config.yaml
hidden_size: 512
optimizer: "muon_variant"
dataset: "wikipedia_en"
Each number is 128 + 24 x the weight over its row's rms, rounded and kept within 0 to 255. Layers, rows and columns count from 0. Numbers have three digits each. The size before them is the row's rms in percent of the matrix's.

# layer 4 MLP up, 2048x512, rms 0.037, rows 780-829, columns 448-511
096:099147135115109136135098091123118119138092145071123150191109104101117118113117117136144074085127102131166116105139114104068121121203077122109115133087186102132151082127139124087153134150106114
096:119090137164102154118152130109164117112161129124125156109115103142081145136150095132122128132133124077138140115112143103103162115133132128065126135120116154135151145085144114178127083144144153
098:173142161146145106133141097133152187103122067152162172102127143136126133091163106149123090122091122166123186116136162084124138163119131076145125115103155138133142090123123102112135083124113140
101:127146112164088127095097100091142143132167133129159096118133109084121112124134156111108139106126129144132128122108114104091139102127121133119133138142125127150144108107137154132149133105139159
110:144111091126108139112123070094157153111106105156139139137082145102135118123127123126153140093135148116075123163152152119105139130150185117128128158121100161159141135144131133151133118104168141
109:153163118131092158164122107126148118137154110139138161181123153153176169111150126144141074125133105114129043109140136134123171176145129099104169130115132153113101179095120121137125165143089106
103:124156146172130129138127103112148137135129175093082106131151142117148110120131055152144108125101122107124125112182138147130172092073129127090157132147175108126142126126098126144153165131156119
104:154157157178143119145122150085132127091151139159080097086105130122079121142118092155142122141103115117131139101110119121148100123115081157181128123122148164106092157078114129117103113104103083
112:104143103150131145162108123134139136149073171152133124134115162152134115099125107093133145126136133142106116180163137112158112123146152102154115136102136110120119093126177101141114107121129131
093:144137168101142114152082142126131092123138117143134143107125138174136156167173125141120148078111147101102166154097119108110148108110132118097114143137115138140123141118153117110098110120110121
094:118106070118117152117124150119165142135147114136126153148139148137117128154133143159104088142136133078105158129173078115149171137116114130144109080121093140137121141123149114155124135115124115
101:127135098089132165126056070115146125125128116140164153183131121151113143147134132088134150146126108127108138156146126135141095110101119138146140138183151154066137133156085185137112157102078097
093:118089126132139161143097070116122129139094155164132125153143101126114099126132117127146147115109138124146116107132126167154089115119106192153170143084141136144115115149127117166136108088108106
100:148117124133114112127126163102125151104145131137151166118162115118114174129147136133173131137145113111144129121097110143148094079120092122158128094134144190125118154092144154105154143094105134
094:183094127122119103135131123160125113143116130123144098103124131109164177124132146123103156105120130122136104117111126127113110064144097142153119145119091071158137090104149128149146156162064158
091:183113134125094149128133075140121104149123092154136116103098129175118165166103139126157122149105164062133115105136138167126115125183130076163079123145118153160093127113120112089129162152114147
108:170144162115131134131221125130126124111126126100174183136147151151102089057143130153151108143147130116152127154135127107108131090128122115146158106120149118074104117156107126128128154166105096
095:098109125125159091128139146134197088115072144117123110098134121117115114113138140168176139189131147125120131133120117130183138135106149117096148126080112155088134121154104111097090144143150134
107:132099124135101093132125128122129184104156180093148120117163132141121128149104095138102135173168085103128168101141134061107146097139179115174126126137088134110195116098151141137158106098140104
097:139143150124130101123113097098126107109139132165123112157129148153101124114101113097153108155150156108125098153139110132189111127090104134086149088149155089104133118107138108161145147111103143
102:106114165136101105161158118149129134131139141153185132160100104172090100158127093128129131099135090118136168145094149147112110110174142101100115109140136113113088121091137118099098149065105110
111:085149125098129116118151125095153128148148092132134127118123120127152111138156149125107106131139142089156159145159116116110143112150166118123120126132079166099125097095144120148103132139125143
109:157152155102074103136137123092149169125112153116145128124128096156109117125104113067102136152137108120112155106089130104147123124154093169148133105101175134108133103138145103126172096087120134
102:130129109099119123073133121139123124094137147109153134123125190127122148132105131116147115099173127147123129159150116157121099118127112134151146130140168115159163080095130105142108122118159160
094:100121108100178105152175154170138104100140143114100155149135134110162082131123139129094140138099159134135117113107128146120122121133113168117102133122106111096149120109147153111104118087154119
097:166136124128147094146134125137119131144128138122165112109108153135116141116126133161133120143101142134147126147158173174113155144141127102087106141158090107124130145156175150114115117139144140
118:158139126145153117139097179130145119133127142157090131100134109135158105113164109123145161162137134134089108124096158159104131171116115163139109164128164123124089101110117110113093108152161103
095:174132165133128103121126148130136147141113138142122124118151102137161091107125132168110108109114160099123163078137140107131109139133158102055105149158155159176102125138126148125082128125139134
095:115120097124155172155133111134126157146120103136155157106127120131146118096164145092105128096138109122138112162153169104136116113139159107173107139107112179143119116084130139101143100156142126
096:155122124094123106157106113121168119153169081140177143139115150143150093115143154120084119159122092130135153156089118137124126154135106109147178116125131130118125129104117135074116115137120125
090:098108134162115158138090147145122145121126087094122148143149145158145136144170166075153132108118121126156138117132105119137101144134111182128075079124118133137142152112090180134154119135116102
099:133136132138118103133110194135177143184165131187134137161114177109121132103110128107136122143170129150156120121113134133110133105106117189076121135158114137096117117149157151139101142135169149
099:135153145126127103120144143086159154109144130110122131107140118186154146164110125100177102124091107133053120128139113118105141139109160124129159118064159098100173096170165108172109107129140142
136:102152132107118153134123104180143140119142119127170172134105123138153122145181157109106107120126123135138097124116133109141122105109126095136125134184108129145086132104134146131130108157136135
099:113126118194074151139146133144114147124140157113159155162106128103159140130136117115151152128121153131138157126141135129085135119116120152121104160143108115101100103132115154123123118125115119
108:112136164106144116190128108162154111151109081095131147146121133125178103142160120155114147120099119177127127161111096094122146132129114079125124114134181111122159125104126171158115126109132142
095:167127084112153099120137141118180111120127124111118158154135093157145118135110123122096120130117129186140158090101141108106114115088106130143116141123126131132131083118117141100149077145110105
097:114095138121170137126114100135130127130117166133101133139097115145148088158170123140139138156143107130123146138168122119114137120148108098139129138133129147141150140138113155088171117132126139
098:170103186123140152158083135098128099106088133129125121126123102130128092168133130148134136126179146090189119138140129124150183150131119130140143156163083129112126103145119130102099151144129130
099:105121125119145136145121129163136139135142074125146151125083120153141131101090136107088132116167099127101133128106136100109139154107123163136141144118155163074167125143145110100086136118066132
102:139113107153125137148159104145141098155155111185134154139133150091173126149152159081093157130110132144163085109143119135137153141127141092101100128165090174121139106116081151104164103140111127
097:097086183153126121112178074156147139138099132114141145136131154169105184074122149117132125152123140139137131136117111128105149149107139119123197166118100099121177114122146143123112105134167123
099:140083157102156089104139146116146105133129086150103153128102100137141138090131139187110110127088100151134125149089101106099096139108126127144104171172085150098112121144086142161109096136085092
095:100169109137100132120145124109125050135116103130128118129127106170115116144142126102154091142119137139105111121113110149108123139079086161130110112135113131150127140111137149162116125072167110
095:154177143125094162156171095102114095117161149145110153144130084129126152128138107134061129123212190121109131108130131124092100162146124083136121107103149164149167116113121120149142114154105100
111:184153166119112134161153151101114117146159187142104154114104152169099110096141124126175124093091139157070125104107114196139135110139123114142115151161095155148127119154098104199137097120128131
103:106126157134157090134160173165158159081129122146142110132119103121121140126128097150140132176145084106101117152133136151103082114135131143088095107122162105144120166148138107087129126122141128
102:086072177172129122164114173123133103144136102143126132115078095146104156106142118135124137140122143113126132112118144132119116148157095113136103134132129170137144139126164134178127105164135087
093:131130146116068143121077130102105131117152069102153110147099126142110084103115103099121133135098109086109154105085123150153144112151154110131146168145121146117153153111109139110190142150135132
090:137108141143145109130135112111141157125157154093141155184118106152146124134118126096105123120084168082139132138095135140124095128168127158102150158126126133152167098138088149121077109154146100
# layer 4 MLP down (transposed), 2048x512, rms 0.037, rows 780-829, columns 448-511
098:106139119108094088135122124071177121126095153114080134130128152135138116116106110099132133105150122120098117140150097126109077108160128144136099168150125129148119117134133107141169089121123115
097:141118147100109131158101106161137147137130136144157097161096195135111158095126151091152137120128145108126118156177104096126135138106067082137139122149122090081084116097078147125121111130127150
096:143132157126107150140118145126099086106155141133117097101102151107170083173133136130165108128113116112135159112152142167115122146152126146152161155135091164192093149141147164083177148127132136
100:122116145134076101063137097121133133123109110082139089099124127156128141153094108114092094081130122119130133083149145115121098173154105143126133155101152124152154099142111108144115133153135127
107:086120158161121168114151145105091148145154092148131109113143132139157114119092114098063134138097067129088171116140147107140097137142124136146117153133122083102140138118137189133124074136141125
113:169125141118110143135087092117136101138163118187116128137143177115135085115133143136127055108127126052156099135134154121148148119094161134121102116173130146095126154108111132121119170170089092
105:134129140095117148141081119137126120087134091115160169127163114144093144132155092167127165149160096089127124153136141154123134171145113133125126206132155128123148150124154144109151102130151083
107:139145087150144116127131138169143101140120103119146130127066171164108147139136087109143150106145103109148098185118089137171119132095118132127138149154156120178125125131131137126097121136145092
117:148127118131091132122098127105109116123116167080121125086131184129129122147091202123114142155118092103145119133124125121128091161116143136174159116135128142172154105110095109169098116104127159
090:152111138102121118133122100128109136163140171131156084105135142122096111133128103196174123130144165076182137137149133130096092117119182148141142095137148135104072136151175138146104163109140105
090:116165138140160123136117100137162150108155091091111136143175082166154158099151161104156128147094121174121124107116125168132146094112144122101138152138105125135115137137152132088155148125128116
109:127108114146118178089082118144176141121096115078164092150128134077162100155110158172157130153078136098138107146112166129145141165108145100077162123155170101147139101142156167120152112091111149
088:115129135154126088066113144140123121101111144112131144142135146097134121146109149094104104140102074133127125128145112106124148112118161126104113133132112118092152115062092121092119103138155098
100:129089120125157145126127131109126136127166081151128132131091154129120130105122109151182147100133133159163120163090136138126103126180142110107153103122139161115114131088162112125099137130122150
094:126137146155157174144125159201112143151100153081137143155135157130102166120070121146160114155141096119117125094121170099076118103106116154134104103105162151094107169094109116134099140111115127
088:181127109131122089135111148158129129175136106089136151105139101079144139101090106116148177130112164188144160139138131096128120131138111152148127150131149131107112120127100116128118092114148146
127:163121142131158121075147158149141154104137140122111116142095135110092127122121108131139147123102106108100140141131134145130114112144146126159139108138104138118161157116125127112140118116117164
099:117133114109080125154107140091128107143127152149122104124167111118159165142080130099137090094101110179125153129148103138127085135117145083166114141091094138100145129098145115102130151121114123
110:127189117109170132107104127148095144139120159144109097135144156130146170161158122126126138140095104141159085130142117112152140095143096169157127133104120152138163121168108110148102135147099110
094:109171157132124118147117110121122140090084167102117157103090122126134216150108081119144120142144139120169114150114132108163113116132200118124150186158126119144115095162115134101109155133109129
097:150094093150131090125121120149109141142080111101085122157139141086085113142116163163134130136150154075139125179135115134113144120194095130128146164142146097131130148159144148116139126112108114
111:133123149106159110136128147118150129155150162085132103134133119101168177140125166101138140122113097110162131123120132114110113169133151096106135110135094142159114094123158169116162121125129105
113:154148071170139055109093159159136121142102129157119112127105123125140098127106138137145127166136151145142108158104132122117120148126081129182139139095162115135158152125111123152119125149123146
107:089125158083158146120140107143114141145110148173142140119126118138095076177164114122150139125123119100100106139161170106126104096170121176130128112127130118129116119144078142101115112116091066
102:142164183122095141098086124079101127156125103136131110101143156100123173132103130143118151118150122139133114135108099131146091107099120124118139156140160130104128114147128146127160108140114145
092:114115142092146161092117113089108152135149131110181147131117129150140161119115149147104148113121138157047118110127127086169131120135113146113127079094123167053110178120189073077137129168080116
142:119146120121117120161154119134131111119132153142101124123190116124131112145091119126116113118094170078114125103093124194099149126116131093167147150092124119115089128098142130119126142104149125
101:141085131127161124140122103191121120138182132160174110116101116142108145149145112102101115116161126085090138109128103176127139134179099117110106115079139153174110125132115157083125136098164113
096:156108122152139128163123110104116150150126146100127135126105127131149124086108083118141139138151110135141172099160097127149166108092080090102102133154143120158094117117136106186147151144116187
097:199154146127100146080100138117119157108123140123150100110118124147159122129081123138141084111147110153091084106105121141127133108126161146147102110107082144133115114141150158129109128143125123
089:143115125118141156110159138152153161152121128119175090149128122129156100141139136160108092097129116124156148114123106126116111128144128127119127104139134114117090178116103142134088117161124124
103:132115153142132101155116119094152147152113112077108113114102146120117116110124163142144127132116137131158175094124154161135121112145153120077153166130154112159169094166138099154087099122122096
097:150143135123112089149123153145077090098148161131093175089161114119114101149138097143119082135118091117125105150140134107163110150128113164149137150091163139121122153106149166140120123069086127
144:112127138126125109198106125112115132109144117144124121128119125108125169132096101117153167125157079150168141105145117095167136160129093134143090083157124135103119154115095158151139132115081176
097:135135068151128135125144132123139182123177121112129136113130122153114142125145120132122120114115139126085135111141137147094129184088120121123120139108079154128120141088095126128134105115105122
106:091096105140113145119159096093105123154092112135112133134120121140074154158132168166105150137122110163133141144138131085148139106109178138062134153100129154142128101128075130159107109155160116
095:148117111136176141144078177146115158129128143111168151096124128130066098118115133134115126162166136110133166123122132148137147133086136140131115129104110148191124110095149134103131157137093156
094:151121111138104126141082113134134136140115119116143125171148106143146116168098169152131075134119087139167143147105170123083082148170148129160115125152103106152110132116111101127131133160108078
091:084159107104121145103208111110134145117131197128125176135148146146174128085143105133061163106140134123145116135139123100124088141118145126125097133109158151122113132104154127127132052162160086
095:096118159172092131122138107165101126147122137148116145111108139142138121174102131132105097117065109145155141133152139100136166115134116119159148118150077081124143110126133126123135131155112144
100:113087149123102154120087150161089131116158129137127150125091127162105121117094154169147101100124119165106159111144089136137143147128156085138136097176107115100116180113139105124115125115076111
095:127133094134146110195121121133095137096153124073108153126171121118091066138098119169154109155111117132128139141140153128143185149115075105150162116125140132111155122131143120107138163109156174
094:148127116109134119130105130133132120135134199123153130130124140085081101136139147093125135149141111140111088125108139136163160124123151127144196140092152147139140120156107102120125132163095144
089:135099108105123105100096097126112168116116151148125152139141168139141121117146124118108167149147124111131125162120148098122108092140095114146133137134123146124135105143099092145100139105102145
091:106130138111131101133102117151113050158151156126093117180157134129149123157128122111136126107074158123146111160113133132139176098090155175153125157121124118145136149128110137139090127099162140
120:145165114088108142090154092124150113163155120117141144151096117151109135144092094129148097117093112126146158108107114176134206150083108098122149142154128190132121135087137126119139159145119111
104:141151108097125134114095148144105086142162147107138134156127164143115151131098112095148121148128151128154155140170127116112187132144165145162158157113153151122180130119109178156156093115137150
100:111142146109117152135135124087148131134132188125129089112114129070127121138150164128133145100142123108123124139112100125133114111131177089119124140121136104114093095160127142127159154140131126
091:151126131149168141138159088102170105120137119159150141124175131109123150133132122105115108160108148106078110098106124122110132157131159147118159121105131124105164091141157140135114122088101148
090:129147127113128124128128171148144149097146089165150149120105129113127106124123178169166140121162134133142116127200132134146099124164162131126138104097145140065098139095175152141153195106133124